Each number is 128 + 24 x the weight over its row's rms, rounded and kept within 0 to 255. Layers, rows and columns count from 0. Numbers have three digits each. The size before them is the row's rms in percent of the matrix's.

# o: layer 4 attention output (transposed), 320x320, rms 0.0967, rows 204-212, columns 160-319
# v: layer 4 attention value, 320x320, rms 0.105, rows 205-212, columns 160-319
o204 108:153159112106108106127113151106160117141151169113120142117128097122139097189151140110090165107124147147150108153163126048136111144148103130096145088107152124133144105122149125100159112137117148142092133133123148117121136101145113106172155101152148139138148148070144120108125144117158144115091089131116160147130114097140123168179134106130106123111103144131118138115108142165144132096092112116103098102138140126092105135143106092125099122117120085142131097148128152094110111111137141
v205 106:121115111120160087130165066127158146161108138145161123140136159122109115134153165082150150117161152123121108130069153138129119151125132149138194109163142143108122130151123133140124141123099106125088140133100190159172132123113123093129165181163149129126132135143156134136117116164093140114177052130136118119119123095119129180142172139142155129088142100151142141098115110126120143138107147148147136102097118127099099154139123128150145162096130124122101099119132116116104149125146158
o205 105:135125152130131113124143106134103122138120173108134172171116131076110138121117099064113162165109153154122103117089177111126144126100141173109131133186135102120121162152126130141118157124139115128100120143094137098141181147141124098139139105166115135137123164155152147091115117145116095131103093132118138123118104097111133103225135174119170133121110124157151139119117134147110178126190108145092125092130098113162152095162124119156134097169088130127074133106125118119134118147140135
v206 102:186171126146138159138105141123139146150124133096157151139138127105155165131138120154127136114143109123120120132136134102141155120175098159140130113155096115108133164165111098165095125123105131120072093144105134149116119141147101088136156080163127129131133155145098063108114117095130131081122093090100126165126121118101144182161124111091099113142153105179157104123133125121152130105118135147111137119173133130081144120167075136146103104148131170141127095103104171143130150182127140
o206 100:120131132123146133123122099144139105174152138108127133147081076172114141109175129125140114122127127115113103124120141137098165107102105170122090112139142113123185135103162111132102123115136085143073078152115160101148132133176158138134099127117106139167133124129110188146149076139129088162129111102158154110115125129094085114139117114111125139155123151134103143113134114123105168134123111125150168103173111107128109087131132163151131116123162152135145117132096125116096142150162106
v207 102:142136155146066086136146176070126058140132141157106106116135156174103137132139123119116153116117121119141096121107084094132125129142139144128079151133111137166110106101135131157141064109125122167112143119125061142139107125149099133100111139136147147146115110095110163124093122143165108157129109135148131119133079132123112121111122144134114144132096136121125110156158143122124134148069106171139127120125140094129147165169083146108101160102131145113156133135090153128109097139151130
o207 098:102157149089111114123137141144114100146123135154105132131118124163119139169100163148103120174143153131148125106126115146144150171118131126108086143153099174165106134140116094172099117091130099146131143091122117161118098122136128171095121133152104143094119164095107103167106103115124130106119141103173100117105139171122125121156146094132099181142137149132157160117141097157137121124092161138102107175126169097162105102154075146111121163165124152115100151101097106124104102148117140
v208 093:204113110104169122112162128143138074184109109102140139125128109089107111134147119123118167147082095108145124113139088094115156164140113130168063126175131119133119107140136094131121128119104120112093098113120081101107123099138166094144138104117146119095140076112096122072098119096161103145158137096174176093155133105148109144179150148130155143121131137165128108158120169132145148113108112117104137142123142150113126132165119139125150119166145128115097127164166151099102112096130160
o208 095:131174111126180124165149155130099106130121097123113159114097091150113105115148150146147144110138124107145145142107138106095122126142141133153119168174126088159131137145129116166127126115090149135104158115154131142119113127123159120148146131095143119117123110065115114100110114117184094194124109110184154118087154147112135116147132120156148108157136106155127114129156161172128106144105136180171148123153105140144144126119136127147126136166154095130161122138145104078128122142166157
v209 093:127127101108113140153091116156140128144107072153118120090114102126104126107165124152125160148096122139110129169138114127129105139095122128146149131159129152107122108129156110135116138093123139158184108091134149160107078103129122112091120126126093125165151112139131149135123075099130142132092087148151117111155162114099097176165122111114140174151171125120145126124142131102124124158066165145129168149129134087104135132155121160168132119133046125115115133142137132100126149151146144
o209 094:148108111174179109135105148099068125086095111159098139149151098136121124151140091131117129089119149111102113096145119120151136111168136127109125088155162130163089128140077124150146131149125153113140124112136151102142129117105140082122087112079142113137133137146179145075154098145151106107148123083133150146112144112156121123163141120153125177168136127109116097110120096157128129128112152106163135132169151097108094105134109146126157113133096119136145126112139130158157101159120122
v210 106:128134174118163139099142155125129092160109103125087113158101145148153129139130139142096136095117080130142124127084153085161104143156084114110115152119123142123106137143120121144148141133102111156117161104139126135112118105163151115127161145122140139136126114105144099110147155127154134146153145134080133149140088142144109138124153091151085133150127112167101116144144135115159129118126116115138113139113126160119077098174155163166102160168167108141122133152102098077129114132149169
o210 102:122147134147117133141090129105106109097131142086144113145075142152123139133150134131109101104132100128134089118087140132146095126152091085111150185103115123142104092143160126132127148146173131111117114131137140109117166082118133130148149131149121103148125150147145091078124114150139129164172146105105132114119116155139082161146146084131079110125138160111129107134138153132128121097156083128152152128107134116159122169142151193127114143172126122108096118139124098082114120156123138
v211 119:113124084146146138139138098129116143163148122183113138124107166167109141124134119170100143091188147149151148110129111167109133120126151166135142123105106137118070154133103122106147093136148179152164109118134137124163106139089158117091145136138183179137141112145107123126146183152117135152113155145117145127145121129099119146153144119138169118139151095162185126155131117079116099152116140166114158111175127130098127109125144112137103115144092122127121077103132137135146138130136149
o211 108:090110143092098098117123070110151133139141116162127133149142157084133087128117096162135149081130122119134116119157149135124138132108130134108121155137140129092151129114147141137171122089126168151135120115137156158121111162130142139090108168154145132131124155111111118146095143128128155115138175098116100147111108109164148145126145094114126129153113101126160130126125118152125094092124107129121165154107148126166160124141107092176153069136112097145131131144132158121151102140115146
v212 106:144152126066107144172165111149104148131135120073148159128138105098108114131147080141154101080135104117131111120122144122095147117135110129172084144168136142111161116134136125110153114084104125115096129115114174118143100134142136137149178101115125138120164132138121117116139113111146083113136126131099085163119111179099156153083110086146127135154140114131131150099113096104110161114108108156114128154140135111138146140147128135136113161163156147124124124108111119124157138093108134
o212 105:132071103108120154123119105101096108109166122120096123139111134149113136094155138132136123166096161096148106193150092097121143115138086090131095156143113134129147150135101104106163157130092148089143144084141092095108112141145142129102141137126124161150138110153123105115135163122138144159126169123113130131189099122082115098118080095113143154113099148144153145105108154117101098105098108184143094154148100111110128142149106132108100097147146138119097100140136088107121093117121081